config = dict(
    n_layer=9,
    d_model=256,
    n_head=4,
    n_kv_head=1,
    head_dim=64,
    d_mlp=704,
    vocab_size=8192,
    activation='swiglu',
    norm='rmsnorm',
    norm_place='pre',
    norm_eps=1e-05,
    positions='rope',
    rope_base=6300.0,
    rope_fraction=1.0,
    qk_norm=False,
    attn_scale=0.125,
    bias='none',
    tie_embeddings=False,
    parallel_block=False,
    init='uniform',
    init_std_qkv=0.0299,
    init_std_o=0.0,
    init_std_up=0.0299,
    init_std_down=0.0,
    optimizer='soap_variant',
    lr=0.0042,
    beta1=0.95,
    beta2=0.95,
    weight_decay=0.06,
    lr_head=0.00496,
    grad_clip=0.5,
    warmup_steps=200,
    schedule='wsd',
    decay_fraction=0.756,
    decay_shape='linear',
    final_lr_fraction=0.1,
    batch_tokens=65536,
    seq_len=512,
    doc_mask=True,
    z_loss=1e-05,
    train_tokens=331800000,
    steps=5063,
    dataset='wikipedia_en',
)
Each number is 50 + 10 x the weight over its row's rms, rounded and kept within 0 to 99. Layers, rows and columns count from 0. The size before them is the row's rms in percent of the matrix's.

# layer 3 MLP up, 704x256, rms 0.158, rows 328-346, columns 128-255
105:59 47 49 34 58 51 66 34 52 43 38 38 53 59 62 53 38 46 62 33 46 39 57 47 50 49 52 37 45 45 60 43 49 71 59 38 71 52 43 75 59 42 40 46 48 36 46 52 54 48 50 63 56 58 43 41 64 59 59 47 67 42 46 56 54 49 48 57 62 52 54 52 70 44 59 45 51 36 69 53 62 37 43 44 61 57 60 67 34 48 40 70 59 51 49 54 41 42 30 58 55 38 41 38 53 51 62 61 34 61 55 45 40 56 49 34 75 58 54 52 67 49 53 60 59 64 53 55
095:32 57 46 60 59 47 38 67 57 48 48 45 62 54 44 52 41 41 42 35 68 55 45 63 50 44 59 68 58 52 67 47 51 44 54 47 58 58 49 58 53 61 43 57 48 47 46 55 49 41 50 31 44 57 47 45 54 56 69 52 57 55 56 44 42 62 62 53 36 40 45 35 46 57 55 15 55 47 59 37 22 45 37 51 63 57 40 56 41 54 60 61 61 73 55 42 33 64 41 51 68 48 61 52 54 30 57 63 42 42 54 46 38 37 52 47 42 39 52 43 39 57 63 48 43 38 44 66
103:56 58 63 56 48 62 34 47 44 59 56 49 48 54 50 56 67 52 64 48 55 58 51 46 52 42 49 43 40 63 39 59 45 58 52 51 38 56 36 43 38 38 47 65 41 45 52 37 51 68 43 62 56 67 42 47 49 60 53 40 40 53 27 49 34 54 31 43 49 42 38 49 57 30 28 32 42 31 46 49 44 54 45 47 72 64 47 58 50 31 38 65 45 40 43 49 40 48 52 51 57 52 51 43 59 42 70 53 49 42 66 65 31 46 59 55 37 50 50 62 65 43 56 53 56 44 64 49
091:52 66 58 51 62 39 41 61 60 64 45 63 40 60 43 57 51 59 45 41 38 57 49 54 38 47 57 41 48 60 46 37 40 58 39 36 37 53 45 61 58 51 74 74 56 44 46 45 59 43 68 62 71 42 52 50 53 47 64 28 45 65 48 42 34 47 45 48 34 30 39 28 62 43 66 54 65 37 39 57 17 64 41 58 65 48 56 49 52 46 46 42 77 37 42 61 72 69 54 46 42 26 44 51 46 55 54 37 48 63 54 43 61 44 55 61 48 47 46 44 56 43 57 61 43 40 66 44
102:61 39 43 55 46 52 41 54 45 58 67 40 52 39 62 40 70 75 41 64 48 67 53 46 46 47 45 30 50 44 35 66 53 51 28 53 54 80 40 60 50 47 64 49 43 43 51 58 52 40 64 63 53 44 48 68 39 39 49 42 54 61 46 45 50 40 41 51 49 42 59 55 50 62 56 52 71 55 39 53 56 36 60 46 51 52 42 69 54 50 35 36 55 53 49 37 54 29 36 53 39 56 55 45 57 53 29 50 46 62 53 53 39 55 52 54 82 45 51 51 42 65 42 48 60 54 47 57
103:40 35 55 56 57 54 52 34 49 62 37 52 44 43 53 62 64 57 53 60 29 54 51 54 62 67 36 44 43 53 59 56 50 59 36 33 38 35 51 58 58 59 49 44 38 57 52 52 47 48 58 49 35 47 25 61 57 27 61 43 63 43 53 50 33 54 45 43 44 52 37 43 45 77 31 50 48 65 54 48 70 45 47 50 41 70 53 40 51 53 41 56 52 52 62 53 75 32 66 47 57 60 54 36 39 50 44 41 32 58 45 33 60 56 40 52 46 42 49 46 45 71 43 48 64 41 40 48
085:35 56 70 40 53 57 56 44 47 43 51 46 44 55 53 57 47 48 37 68 58 60 54 54 57 54 54 55 55 46 38 46 58 45 47 48 44 50 29 57 62 42 55 52 52 49 69 64 70 51 53 49 49 46 49 47 50 67 57 52 69 41 70 53 48 52 40 35 64 50 37 57 49 45 50 46 61 68 56 43 47 56 45 33 44 57 44 37 67 46 61 51 44 51 32 47 54 20 43 46 49 58 50 57 42 41 45 49 36 42 40 35 54 55 38 34 38 58 51 59 50 62 46 67 37 66 53 38
111:36 44 45 53 40 40 61 43 38 40 21 38 53 65 46 55 44 43 48 48 58 65 50 59 38 29 39 58 62 47 49 60 79 26 34 61 32 49 58 42 55 45 49 37 35 40 49 47 42 50 72 32 48 61 74 47 54 34 50 73 44 51 50 56 50 55 68 51 58 63 55 42 42 49 42 43 54 67 49 49 40 39 54 52 50 48 51 38 58 34 63 49 58 57 63 53 43 58 49 53 42 52 52 53 65 60 48 72 55 51 60 50 57 51 51 60 51 45 62 41 43 68 64 57 48 55 34 40
107:34 41 50 38 59 37 26 58 46 47 62 49 52 44 47 50 65 46 57 74 58 47 44 43 48 52 51 64 37 47 22 48 55 57 45 41 36 47 52 59 59 38 51 49 28 56 46 55 52 31 54 41 41 60 57 36 45 52 41 34 41 57 53 57 56 52 45 59 60 49 41 63 76 51 35 57 40 45 58 39 61 49 66 51 40 78 51 50 36 37 46 51 44 53 39 42 56 55 58 56 47 42 55 64 34 65 67 62 36 59 54 29 54 66 50 36 50 60 56 39 67 66 39 53 22 47 41 63
112:51 43 54 38 61 54 45 50 36 62 47 35 51 39 38 48 46 49 34 48 30 40 55 29 44 42 62 44 49 63 46 56 43 46 51 55 47 58 47 42 50 67 46 42 42 50 43 62 52 49 49 53 53 64 33 54 65 38 47 36 43 60 60 61 50 60 32 63 63 40 62 63 62 62 39 47 72 64 44 53 63 42 26 63 72 36 52 36 43 60 48 51 55 60 61 44 48 56 53 58 42 35 60 57 48 25 42 41 53 44 73 65 61 53 48 43 60 52 56 62 34 38 40 57 51 55 44 27
103:43 52 57 56 53 61 52 52 43 43 43 38 61 47 48 66 47 43 50 51 51 56 43 25 51 60 63 47 61 53 41 40 53 46 66 49 67 58 44 52 50 28 34 34 53 49 44 48 53 43 40 53 42 46 46 54 41 36 51 58 37 62 49 50 51 47 39 42 44 48 58 58 51 61 65 51 53 43 53 51 38 53 64 52 44 42 41 55 66 46 48 54 40 63 48 64 37 62 51 40 58 58 49 54 55 66 38 38 66 35 53 63 52 55 44 51 54 60 48 49 69 49 60 66 58 66 37 61
102:55 41 41 42 51 52 58 39 39 56 48 61 47 56 46 52 43 36 52 64 64 58 56 51 40 52 69 38 50 38 55 66 48 55 50 42 52 42 32 44 45 51 40 50 39 38 48 56 65 59 50 38 39 59 64 61 45 50 49 43 44 61 42 46 30 52 55 48 36 55 34 30 45 34 43 66 62 61 74 57 47 64 53 47 60 49 52 36 56 57 50 56 46 53 45 62 44 50 50 57 38 60 54 49 72 49 55 42 62 30 62 44 43 51 37 50 36 23 46 51 58 24 44 31 30 37 43 58
099:48 38 44 58 42 53 60 63 49 44 45 61 37 55 44 44 38 56 54 46 58 57 61 47 63 45 59 43 36 56 43 40 43 49 57 56 66 57 62 42 54 38 54 62 55 62 49 68 64 45 30 52 47 64 50 67 52 29 51 56 66 46 48 36 45 57 40 32 29 41 61 68 46 65 41 48 35 65 54 28 44 54 38 46 40 34 48 62 58 67 42 42 52 60 37 54 55 70 46 54 53 47 43 34 65 40 40 41 55 53 71 48 39 51 56 40 43 52 33 45 43 69 50 65 44 32 55 66
099:68 48 47 62 36 30 62 45 43 50 43 39 44 61 46 60 55 46 55 41 49 62 37 63 55 44 69 58 62 42 46 46 49 50 57 28 54 64 46 52 63 44 39 40 44 48 51 47 49 41 49 47 39 45 50 51 48 48 51 47 68 40 66 55 30 48 65 33 60 60 42 37 51 44 52 54 62 53 33 48 51 48 51 50 32 44 62 48 49 49 45 44 37 53 56 62 60 45 47 55 44 57 57 56 42 48 47 38 41 59 45 55 38 51 54 59 52 46 48 49 37 58 66 24 62 57 43 56
085:54 46 39 64 56 57 45 37 52 41 60 58 53 60 47 46 57 53 43 47 41 44 54 48 48 43 55 59 57 52 59 62 50 39 53 24 48 66 51 56 51 42 43 45 47 38 47 55 55 69 58 65 47 47 42 53 70 49 51 45 67 50 40 55 40 40 42 46 58 72 45 47 69 20 37 62 52 41 53 51 60 52 58 57 74 47 44 57 53 43 31 49 53 33 36 49 38 36 60 71 39 46 37 57 66 63 32 49 42 42 57 46 53 67 50 35 75 38 49 60 73 51 42 73 21 44 46 45
099:46 55 44 54 69 42 56 49 41 49 41 61 35 54 58 41 34 50 69 61 62 64 51 37 49 53 47 52 53 63 39 55 47 49 37 63 55 44 41 68 33 36 45 40 49 35 36 54 31 62 55 39 53 38 58 66 42 52 49 57 66 59 46 47 62 54 60 50 50 69 30 71 47 48 34 39 48 48 49 41 39 52 54 52 44 60 57 55 36 21 47 43 60 63 48 56 41 40 41 53 46 53 47 63 63 50 56 53 43 42 59 30 54 64 53 61 71 53 59 40 32 66 41 41 57 55 55 64
100:49 61 53 53 61 49 47 42 47 42 58 62 58 44 63 48 60 48 46 63 34 59 41 56 24 42 49 45 55 34 56 40 40 33 55 50 63 44 61 51 46 52 61 52 45 22 45 47 36 54 37 73 52 55 44 68 42 56 49 61 32 59 62 54 56 48 56 44 68 56 39 31 50 51 38 69 45 46 50 51 34 48 36 57 45 52 48 52 46 51 49 46 62 62 79 54 63 55 45 53 52 47 52 42 65 45 61 60 46 53 52 34 63 37 55 54 44 63 51 42 45 70 59 62 58 47 52 44
084:52 49 50 56 52 41 39 35 64 57 40 54 42 54 50 68 36 49 46 52 56 64 50 56 50 44 23 59 47 54 48 67 33 63 63 61 47 52 50 62 37 57 43 58 54 40 45 61 50 59 58 37 61 59 45 59 43 52 41 50 46 64 49 57 51 47 43 41 37 38 60 45 52 54 58 70 61 57 52 71 48 28 46 44 45 52 74 31 51 47 44 46 46 62 60 36 40 47 36 53 66 62 56 42 47 55 55 45 35 52 54 48 45 56 46 71 43 55 35 59 64 47 53 32 30 29 47 41
097:44 43 47 47 59 49 40 50 57 45 44 67 61 63 59 53 56 54 52 59 64 44 35 42 44 65 63 40 60 37 45 52 54 57 63 55 38 62 48 55 39 50 33 54 41 40 51 40 43 28 52 33 50 28 52 63 44 46 43 50 55 55 47 38 50 60 51 55 56 53 42 41 52 54 52 54 45 66 36 39 45 55 36 66 57 53 47 43 27 51 56 74 50 48 44 66 37 40 46 47 59 43 50 36 47 36 65 55 48 34 51 52 61 52 52 46 68 44 66 54 53 67 45 64 26 47 69 68
# layer 3 MLP down (transposed), 704x256, rms 0.145, rows 328-345, columns 128-255
098:56 59 57 54 34 66 67 38 59 44 52 54 43 49 44 50 35 62 68 58 59 62 65 52 52 51 54 61 38 65 37 34 39 51 38 43 76 35 58 54 51 35 60 41 55 67 48 50 67 39 50 49 58 54 38 46 73 65 44 52 42 55 51 76 45 39 37 53 65 49 48 43 36 24 58 37 51 61 46 52 55 48 49 56 75 34 47 56 56 63 44 54 51 58 50 52 38 40 65 59 54 44 48 50 54 60 61 43 64 42 63 71 54 65 53 31 59 52 48 61 43 55 65 52 35 68 59 66
097:50 53 53 35 49 64 54 51 48 59 59 62 44 52 51 51 50 64 39 65 38 57 60 51 60 56 51 36 38 43 44 38 44 31 26 32 38 41 36 48 61 51 51 44 50 58 48 62 58 60 63 41 40 68 30 49 59 59 37 55 67 42 53 53 44 50 41 50 49 64 54 39 49 50 54 48 57 42 50 48 55 49 45 57 50 51 56 63 42 36 56 51 50 45 57 64 58 61 58 42 78 59 49 60 68 44 49 52 59 25 53 38 55 60 39 31 52 49 58 44 44 48 40 61 36 62 52 42
103:60 34 56 43 37 48 40 40 32 53 59 32 57 51 41 56 47 41 47 39 63 54 51 57 65 52 64 33 62 53 55 61 58 50 73 64 41 58 38 38 43 46 45 37 49 52 53 38 55 50 50 58 41 60 49 41 42 61 54 59 54 56 48 59 47 49 41 52 38 40 38 52 68 39 41 56 74 58 53 37 60 51 46 75 44 44 52 50 68 48 45 54 33 57 62 29 41 57 63 62 47 45 60 69 44 62 43 62 54 43 56 64 50 51 36 48 56 59 39 45 49 41 66 54 68 55 36 52
094:65 27 46 45 54 44 49 49 45 59 58 50 49 45 60 58 61 36 42 48 51 38 29 65 53 68 52 47 59 60 47 39 48 32 35 32 48 39 72 63 26 37 62 51 67 32 65 47 63 62 53 47 40 62 57 46 43 54 67 59 44 47 54 43 36 51 39 47 48 61 44 53 56 52 33 58 62 42 37 56 45 41 49 54 52 52 57 38 58 48 30 60 52 37 48 54 66 52 45 31 47 31 50 62 51 48 52 44 53 41 40 57 41 57 54 35 66 46 63 55 43 34 35 46 38 50 59 47
101:57 39 69 53 55 51 46 35 48 46 52 55 59 52 48 53 37 40 38 44 46 56 53 44 28 47 46 49 56 61 43 37 56 43 53 57 49 49 47 70 54 87 35 38 50 65 59 34 57 64 51 52 57 65 42 58 40 54 57 33 42 60 59 66 38 42 47 45 62 54 42 49 47 33 44 55 49 46 52 56 53 47 44 52 37 55 62 28 53 47 43 57 38 51 65 54 46 51 62 39 44 54 41 36 43 66 34 53 35 57 47 34 60 51 49 51 77 43 49 60 54 55 42 65 47 38 40 32
100:57 46 52 45 53 34 62 61 50 43 59 44 42 41 63 46 57 47 52 59 51 57 41 59 56 38 47 53 50 49 48 52 17 51 38 56 50 42 39 41 60 50 46 62 48 51 56 44 59 56 52 41 63 51 60 49 57 34 38 30 49 68 56 37 43 38 55 38 41 47 46 61 54 66 52 45 45 47 47 48 37 49 50 61 64 44 49 52 32 56 40 51 50 44 40 53 55 42 36 46 40 46 36 60 50 47 36 49 40 46 48 56 53 48 62 24 37 44 47 46 72 65 49 60 53 40 40 55
095:65 48 38 60 41 56 51 47 53 48 65 54 56 42 40 53 38 65 38 64 40 57 53 43 39 48 27 53 32 65 67 41 54 70 42 49 48 40 34 62 46 51 40 46 36 36 51 62 32 46 49 50 46 59 49 42 42 52 49 43 57 46 55 52 53 38 55 65 41 47 73 48 60 51 35 52 50 42 40 51 52 50 57 35 39 56 50 47 53 40 43 61 43 61 43 43 49 43 55 62 35 48 37 39 52 51 43 35 68 50 41 58 47 43 46 64 59 45 35 54 56 34 51 42 50 62 52 49
099:36 57 50 67 51 56 50 27 51 42 54 48 59 47 63 41 43 36 53 56 57 41 53 47 29 62 46 53 61 51 46 41 65 27 53 44 45 40 67 53 49 45 72 45 59 47 34 59 54 51 40 45 46 58 51 53 52 40 63 72 58 63 54 44 53 65 64 31 45 55 62 53 60 38 71 46 44 42 46 43 40 44 50 58 50 54 45 42 32 28 55 43 56 57 55 47 56 51 56 36 48 54 60 52 50 25 37 53 58 62 41 32 57 49 53 67 48 52 45 44 50 47 65 62 41 48 51 52
104:46 49 58 69 50 50 41 38 63 53 56 34 48 47 49 63 61 53 61 59 61 39 51 48 49 58 61 55 35 49 53 44 50 38 66 43 62 42 36 34 49 56 54 44 37 35 29 50 70 66 58 62 43 50 53 60 42 55 56 56 47 54 46 70 49 48 43 46 36 67 59 47 35 41 55 62 54 52 49 45 71 40 56 47 47 46 50 49 40 54 75 53 54 37 56 49 54 48 49 51 77 55 59 51 67 49 70 54 45 52 40 45 54 55 52 46 37 51 35 65 42 62 58 47 38 55 40 64
107:41 42 45 45 46 59 65 46 67 48 48 50 44 44 52 38 52 46 39 42 67 49 43 43 45 50 75 68 56 56 51 44 28 51 65 42 40 49 46 48 47 70 62 52 51 48 36 45 51 61 44 39 55 71 53 39 50 55 55 61 57 55 67 59 48 55 46 53 36 58 58 59 51 59 52 47 46 61 75 68 59 44 33 55 58 65 45 47 43 48 54 41 44 27 61 47 50 53 68 50 43 45 33 69 50 48 53 51 59 35 53 66 45 50 47 53 53 68 43 49 31 27 45 50 48 55 32 53
103:51 65 55 59 64 58 65 52 48 49 51 43 48 48 39 51 46 47 50 56 59 45 56 65 59 62 46 43 61 48 47 45 52 39 64 45 41 61 54 34 48 51 31 28 50 26 68 45 18 49 68 66 70 49 50 53 48 41 32 51 38 30 51 74 51 64 52 55 35 58 51 54 71 40 76 37 55 46 52 52 64 48 58 49 54 66 41 56 61 41 51 47 57 50 76 59 45 57 55 46 62 71 61 60 63 45 51 54 50 48 44 58 64 62 64 57 43 51 40 45 59 47 48 47 54 45 47 58
097:46 64 39 54 49 52 37 70 46 52 34 36 55 48 45 54 64 44 34 39 47 39 50 33 63 57 40 44 52 44 37 35 57 40 58 36 38 51 52 49 66 36 64 52 45 50 55 38 45 48 63 49 52 42 41 36 45 50 41 64 57 30 52 52 43 47 43 44 41 40 62 69 50 60 54 54 42 51 46 32 46 64 52 52 38 49 45 54 75 40 57 46 56 61 54 48 76 53 50 37 62 51 43 48 42 74 41 59 44 60 55 47 49 30 57 50 53 68 46 38 48 40 62 58 76 61 48 36
101:42 63 44 54 50 46 52 59 50 55 40 47 50 48 46 53 43 57 43 40 60 43 33 53 38 53 39 45 50 65 50 53 63 49 47 60 34 48 68 59 44 53 44 33 65 49 72 35 42 47 80 36 58 48 45 64 50 48 49 35 43 62 64 54 46 46 52 62 62 57 55 50 45 46 61 71 22 51 53 48 40 48 59 37 61 60 58 48 41 35 55 56 41 46 52 54 48 51 65 42 46 51 51 38 36 64 57 63 54 56 47 42 59 24 56 42 51 57 61 52 43 36 59 60 45 72 50 57
097:54 53 40 43 34 64 60 44 56 58 60 50 32 64 58 57 68 46 38 43 50 64 32 67 47 62 41 58 44 53 72 66 38 53 46 55 54 55 48 42 49 45 42 59 65 20 39 60 58 47 52 57 58 47 38 52 56 56 45 33 34 54 58 48 40 46 36 55 35 34 54 39 66 53 66 62 55 60 47 56 46 50 50 37 58 57 66 52 54 36 53 42 40 64 46 56 50 30 69 54 61 40 40 72 57 45 45 44 54 75 48 40 67 62 27 48 45 33 50 61 46 40 50 58 62 45 59 46
087:40 35 38 54 37 28 60 41 55 41 61 50 51 66 42 41 45 62 57 47 60 59 62 41 47 47 58 47 53 33 61 44 40 44 49 51 41 51 55 35 43 53 37 52 54 59 47 55 57 30 44 42 53 48 38 45 44 53 67 52 60 41 55 44 40 64 55 62 54 61 44 62 55 34 55 35 44 48 40 57 20 70 47 49 57 46 56 45 54 56 58 29 49 44 61 41 33 41 53 59 60 65 53 61 53 31 54 58 56 37 29 33 61 50 51 49 60 33 52 33 45 45 49 64 39 58 52 46
096:51 57 63 38 56 49 45 46 45 75 39 47 53 40 57 41 55 47 60 63 42 46 64 59 56 58 70 48 28 36 54 48 62 61 49 40 41 45 47 44 33 62 64 57 41 45 56 69 34 40 48 33 57 45 52 61 49 62 49 63 56 57 50 51 53 53 44 54 59 46 45 41 51 58 57 38 36 73 59 53 57 41 55 52 46 39 46 46 56 49 68 57 51 42 43 39 63 45 62 43 30 48 45 46 37 59 52 54 28 69 58 49 49 44 57 49 35 44 48 57 38 58 50 55 63 42 55 45
103:56 47 51 50 54 69 53 57 42 45 87 55 51 42 54 51 52 54 46 61 48 50 57 59 48 39 46 57 43 36 43 52 54 32 41 56 68 57 49 49 51 61 45 79 53 36 67 55 49 36 43 46 41 45 61 63 35 48 42 52 39 59 46 55 32 36 37 24 50 56 58 53 49 64 60 46 45 62 46 57 31 60 30 40 56 45 35 60 47 40 42 57 55 53 46 42 58 56 46 60 49 42 40 34 52 69 51 61 50 33 38 58 57 38 59 54 42 51 69 51 54 52 61 65 59 39 41 48
092:43 39 37 54 65 58 74 44 39 38 50 74 46 50 51 55 49 45 56 45 42 34 48 57 58 48 44 54 48 55 43 67 35 46 64 46 48 39 50 50 56 46 62 65 44 56 38 44 47 52 47 60 35 65 42 42 43 57 58 32 64 50 53 44 53 42 53 57 49 54 64 64 52 67 46 45 46 50 41 53 64 43 29 41 50 57 56 62 52 59 65 50 35 58 41 60 59 50 46 52 46 40 63 47 49 55 51 42 46 32 50 33 38 61 60 65 50 60 43 45 46 50 50 51 41 38 52 47
# layer 3 MLP gate, 704x256, rms 0.157, rows 329-346, columns 128-255
098:69 54 65 46 44 38 44 38 43 39 44 58 67 45 57 41 41 32 49 31 45 48 64 30 40 43 56 36 42 30 78 46 50 33 43 43 47 70 63 55 47 41 43 51 55 45 28 28 46 49 33 51 45 63 32 46 47 55 57 43 52 67 50 63 55 62 27 43 67 58 59 63 43 57 58 61 59 45 51 46 46 43 24 46 42 58 59 60 47 57 34 29 60 42 48 56 67 36 67 63 50 50 51 35 45 61 51 45 44 46 57 53 50 57 38 64 58 45 62 54 33 33 47 40 48 46 47 34
103:49 44 65 40 58 44 81 73 52 53 37 42 54 38 62 34 50 55 57 46 49 53 63 48 47 37 45 40 50 56 39 48 54 20 64 42 37 56 51 53 35 49 53 65 54 60 42 45 48 68 57 71 50 39 44 31 57 49 34 58 44 47 44 39 60 53 55 50 49 59 60 48 62 48 44 35 45 57 44 48 48 53 43 47 71 46 39 54 51 46 35 59 54 50 59 50 41 54 38 56 45 40 59 34 53 43 55 48 42 39 39 61 56 39 48 44 51 62 58 52 37 46 68 41 45 56 34 80
092:43 41 48 33 50 62 49 44 37 49 46 49 57 39 37 58 49 57 48 54 51 47 52 49 54 58 63 47 53 40 55 43 56 60 57 39 45 44 41 65 56 45 48 41 53 31 68 62 47 47 45 55 58 39 69 53 59 58 69 41 48 54 57 51 46 43 35 45 41 77 55 48 51 66 59 42 49 56 38 64 39 55 61 70 57 61 41 62 43 49 35 60 58 53 38 65 66 56 47 39 63 37 34 45 59 54 42 58 56 57 55 54 40 61 54 47 40 43 24 46 59 65 54 61 47 67 38 43
096:37 48 53 31 50 34 47 56 62 72 31 42 38 55 57 43 33 42 47 43 48 64 47 40 56 45 48 47 53 49 39 60 56 51 50 55 67 62 44 55 47 50 45 37 53 38 47 51 61 68 70 50 37 60 48 41 39 51 47 67 70 49 60 45 59 40 58 46 57 72 55 62 43 41 72 68 47 55 28 57 66 51 45 41 46 54 56 53 63 44 60 48 39 45 39 42 58 60 38 62 54 66 36 48 47 39 44 39 56 57 72 45 43 58 38 58 45 48 52 57 39 45 59 29 39 41 42 52
103:54 55 64 55 40 55 41 59 45 43 55 39 54 60 53 39 36 47 54 24 43 52 60 53 58 48 61 55 62 55 67 56 41 58 55 50 47 62 68 55 40 36 43 50 57 40 46 46 55 60 54 53 62 43 59 51 60 51 27 59 37 62 42 43 43 31 52 62 41 44 60 71 54 58 45 35 56 47 39 59 27 51 32 41 62 41 54 46 43 62 43 66 35 48 49 40 43 58 36 51 48 34 49 52 51 55 56 59 47 64 48 62 59 55 69 51 46 47 58 59 67 49 44 51 43 69 62 55
104:58 53 28 54 45 37 41 49 54 56 72 45 50 53 39 53 40 54 40 50 36 60 63 47 49 65 42 50 58 48 49 46 45 73 49 56 52 52 50 65 56 54 34 36 57 52 36 41 33 47 50 58 40 37 54 54 52 34 45 46 34 47 39 43 75 32 53 61 39 42 57 47 59 49 57 67 45 51 52 53 51 40 42 62 57 32 48 54 48 42 36 57 46 40 59 42 37 45 73 53 50 37 46 31 36 58 63 53 59 40 58 66 63 54 67 65 60 39 52 48 54 40 68 35 47 50 57 61
111:34 51 59 52 53 50 45 57 45 77 64 59 53 46 46 39 45 61 58 47 45 55 51 44 61 52 58 33 34 60 53 48 44 51 58 60 58 44 73 56 54 45 40 55 45 46 49 40 50 34 47 46 49 26 56 37 34 48 43 41 74 69 42 54 53 47 44 41 54 29 47 72 53 46 38 65 47 48 70 50 59 48 50 47 66 58 35 60 34 59 55 57 46 36 30 59 54 39 48 56 61 66 39 59 30 55 48 45 36 41 28 41 53 62 39 34 51 52 59 50 60 33 49 49 49 57 59 50
098:38 46 50 45 53 45 47 54 55 38 50 58 44 60 57 49 41 62 44 52 61 54 57 47 54 36 25 76 46 36 52 60 41 51 47 53 53 39 48 56 60 53 34 31 53 48 42 53 41 40 57 46 47 58 64 69 47 49 32 46 31 44 64 36 38 36 43 51 41 48 55 65 66 34 33 52 49 57 54 39 46 67 48 46 60 63 40 55 43 60 49 46 39 69 53 39 64 63 40 51 47 43 47 56 44 46 60 48 54 40 54 52 39 43 59 37 50 51 49 45 54 57 60 58 46 69 54 40
101:47 33 50 45 51 47 55 77 35 55 67 51 43 38 52 62 57 53 46 53 61 53 65 49 44 36 43 44 39 61 44 73 47 58 50 44 59 57 42 46 39 58 24 44 32 36 33 53 43 36 46 29 45 63 44 45 55 39 38 61 39 38 48 43 47 35 47 40 60 36 63 29 64 40 56 44 59 45 36 34 55 36 47 47 45 46 56 53 52 36 48 54 61 46 43 36 53 31 54 42 45 53 55 56 53 47 53 37 45 20 56 53 65 64 42 29 65 58 60 45 46 57 50 50 55 50 49 63
103:50 52 46 37 57 54 63 56 54 47 41 38 59 50 47 46 59 42 52 35 54 39 52 49 59 67 58 29 70 35 36 52 52 65 59 50 57 43 48 34 50 48 46 49 45 35 54 64 43 46 57 47 53 40 52 53 29 55 61 47 48 69 34 50 53 74 58 40 45 66 72 43 52 51 75 51 43 47 59 42 41 53 64 38 45 40 49 67 60 45 58 55 51 68 47 61 37 63 55 48 60 78 48 53 53 51 40 30 58 36 62 40 58 61 52 47 37 49 56 52 59 46 59 48 55 61 42 47
103:52 35 65 46 51 61 41 36 43 44 42 54 55 47 42 50 56 63 57 50 46 58 38 63 50 41 51 50 61 38 63 61 39 58 39 37 59 36 59 62 50 47 31 36 31 54 51 41 52 58 47 51 41 61 49 50 59 53 53 65 49 56 59 54 64 48 48 42 51 58 53 66 56 48 50 51 43 45 53 69 54 47 49 54 44 54 48 49 39 42 50 33 42 48 38 71 28 52 32 49 21 52 45 46 55 39 42 47 68 58 51 56 64 67 34 56 56 32 52 67 61 50 49 40 25 55 62 45
089:61 27 37 54 51 49 49 65 35 38 38 34 52 67 37 60 37 59 60 53 56 40 64 53 54 55 59 47 39 54 35 54 51 53 58 61 52 38 56 50 41 47 54 59 50 38 36 71 62 41 31 52 25 47 55 48 57 54 47 46 52 56 44 48 52 45 38 54 45 53 50 64 47 47 59 30 54 69 62 32 52 67 36 48 47 43 47 31 49 53 48 60 48 51 50 57 35 68 42 48 31 60 55 56 41 40 36 54 57 53 54 44 43 62 30 43 36 46 38 55 51 65 50 46 41 35 58 54
097:60 52 36 37 58 43 53 54 52 43 57 60 72 41 48 41 43 38 63 51 48 45 56 33 55 48 38 59 67 58 50 47 35 48 43 64 56 44 68 56 42 51 51 41 48 69 45 65 59 42 50 54 52 54 71 47 37 45 55 56 36 67 40 34 64 62 54 65 53 46 53 58 38 35 66 40 44 52 60 61 39 59 60 60 58 47 46 48 53 53 64 56 68 55 52 68 37 52 55 52 41 60 60 26 47 50 68 59 50 59 46 57 41 43 59 43 52 34 52 43 57 45 60 39 52 45 53 54
090:66 57 67 28 47 55 48 52 64 51 36 37 51 37 63 47 40 56 52 62 47 58 56 42 64 56 30 48 52 54 50 29 45 50 46 70 50 60 43 39 54 45 50 49 53 55 50 37 54 61 60 45 51 48 50 48 29 41 38 51 42 27 54 34 58 57 63 68 37 39 49 50 42 85 51 36 54 72 46 57 40 63 50 36 41 56 54 54 44 59 49 52 47 53 47 48 49 66 40 45 48 54 41 43 50 53 67 47 46 37 54 59 59 50 61 66 45 59 36 49 32 48 56 47 71 46 52 29
101:68 70 74 44 43 32 54 54 32 63 46 40 52 53 67 25 48 39 58 59 52 54 52 61 51 52 61 41 58 65 41 47 52 53 41 59 44 62 41 69 36 34 37 60 61 35 52 54 41 82 53 44 45 50 47 60 57 51 56 53 51 59 49 34 64 55 41 57 49 73 38 52 37 52 35 56 44 42 45 39 46 52 33 53 51 51 64 53 30 44 41 41 47 46 63 57 60 46 41 45 60 52 46 52 52 33 55 49 49 36 62 55 31 37 53 49 64 51 65 56 39 60 39 61 53 34 56 50
102:44 32 49 72 69 50 40 50 60 59 46 58 40 65 49 43 38 37 52 49 36 48 26 56 48 52 37 42 49 65 54 41 71 49 44 52 49 66 45 49 36 61 57 49 78 51 57 60 55 54 60 38 50 58 56 67 57 52 65 57 66 30 58 37 39 47 68 41 59 50 51 47 45 39 48 67 56 50 63 49 49 48 52 29 37 56 48 58 71 46 46 46 53 59 59 42 41 60 42 38 58 44 67 54 57 23 47 45 32 41 49 50 43 43 35 47 35 51 71 55 45 48 58 51 47 44 49 44
094:52 44 41 47 43 42 55 49 50 48 51 45 73 57 72 56 55 52 42 44 51 61 60 39 57 60 47 40 54 54 43 46 41 73 66 33 47 49 52 49 66 37 54 50 47 54 43 47 57 48 56 62 50 49 35 46 37 66 43 40 50 59 28 51 58 55 51 43 37 43 55 51 53 58 54 48 65 42 42 58 56 58 38 47 59 40 73 46 59 62 59 59 60 68 50 60 63 41 63 70 54 38 48 47 34 45 37 54 51 51 63 46 42 55 52 49 35 52 49 41 45 57 30 68 70 49 38 51
104:52 33 64 40 47 43 43 52 61 36 52 46 50 56 47 57 49 61 57 46 39 50 68 36 66 37 56 63 36 53 39 33 46 57 70 50 17 32 41 32 49 56 48 65 40 33 43 43 47 34 34 53 40 54 48 49 45 61 52 50 49 69 44 55 40 50 65 55 31 44 39 48 46 44 44 41 46 48 25 30 51 52 49 41 55 45 36 42 53 46 71 33 63 39 53 41 39 52 50 48 45 36 52 50 53 36 57 58 50 62 55 50 56 40 64 57 54 64 61 53 46 53 43 59 47 52 53 54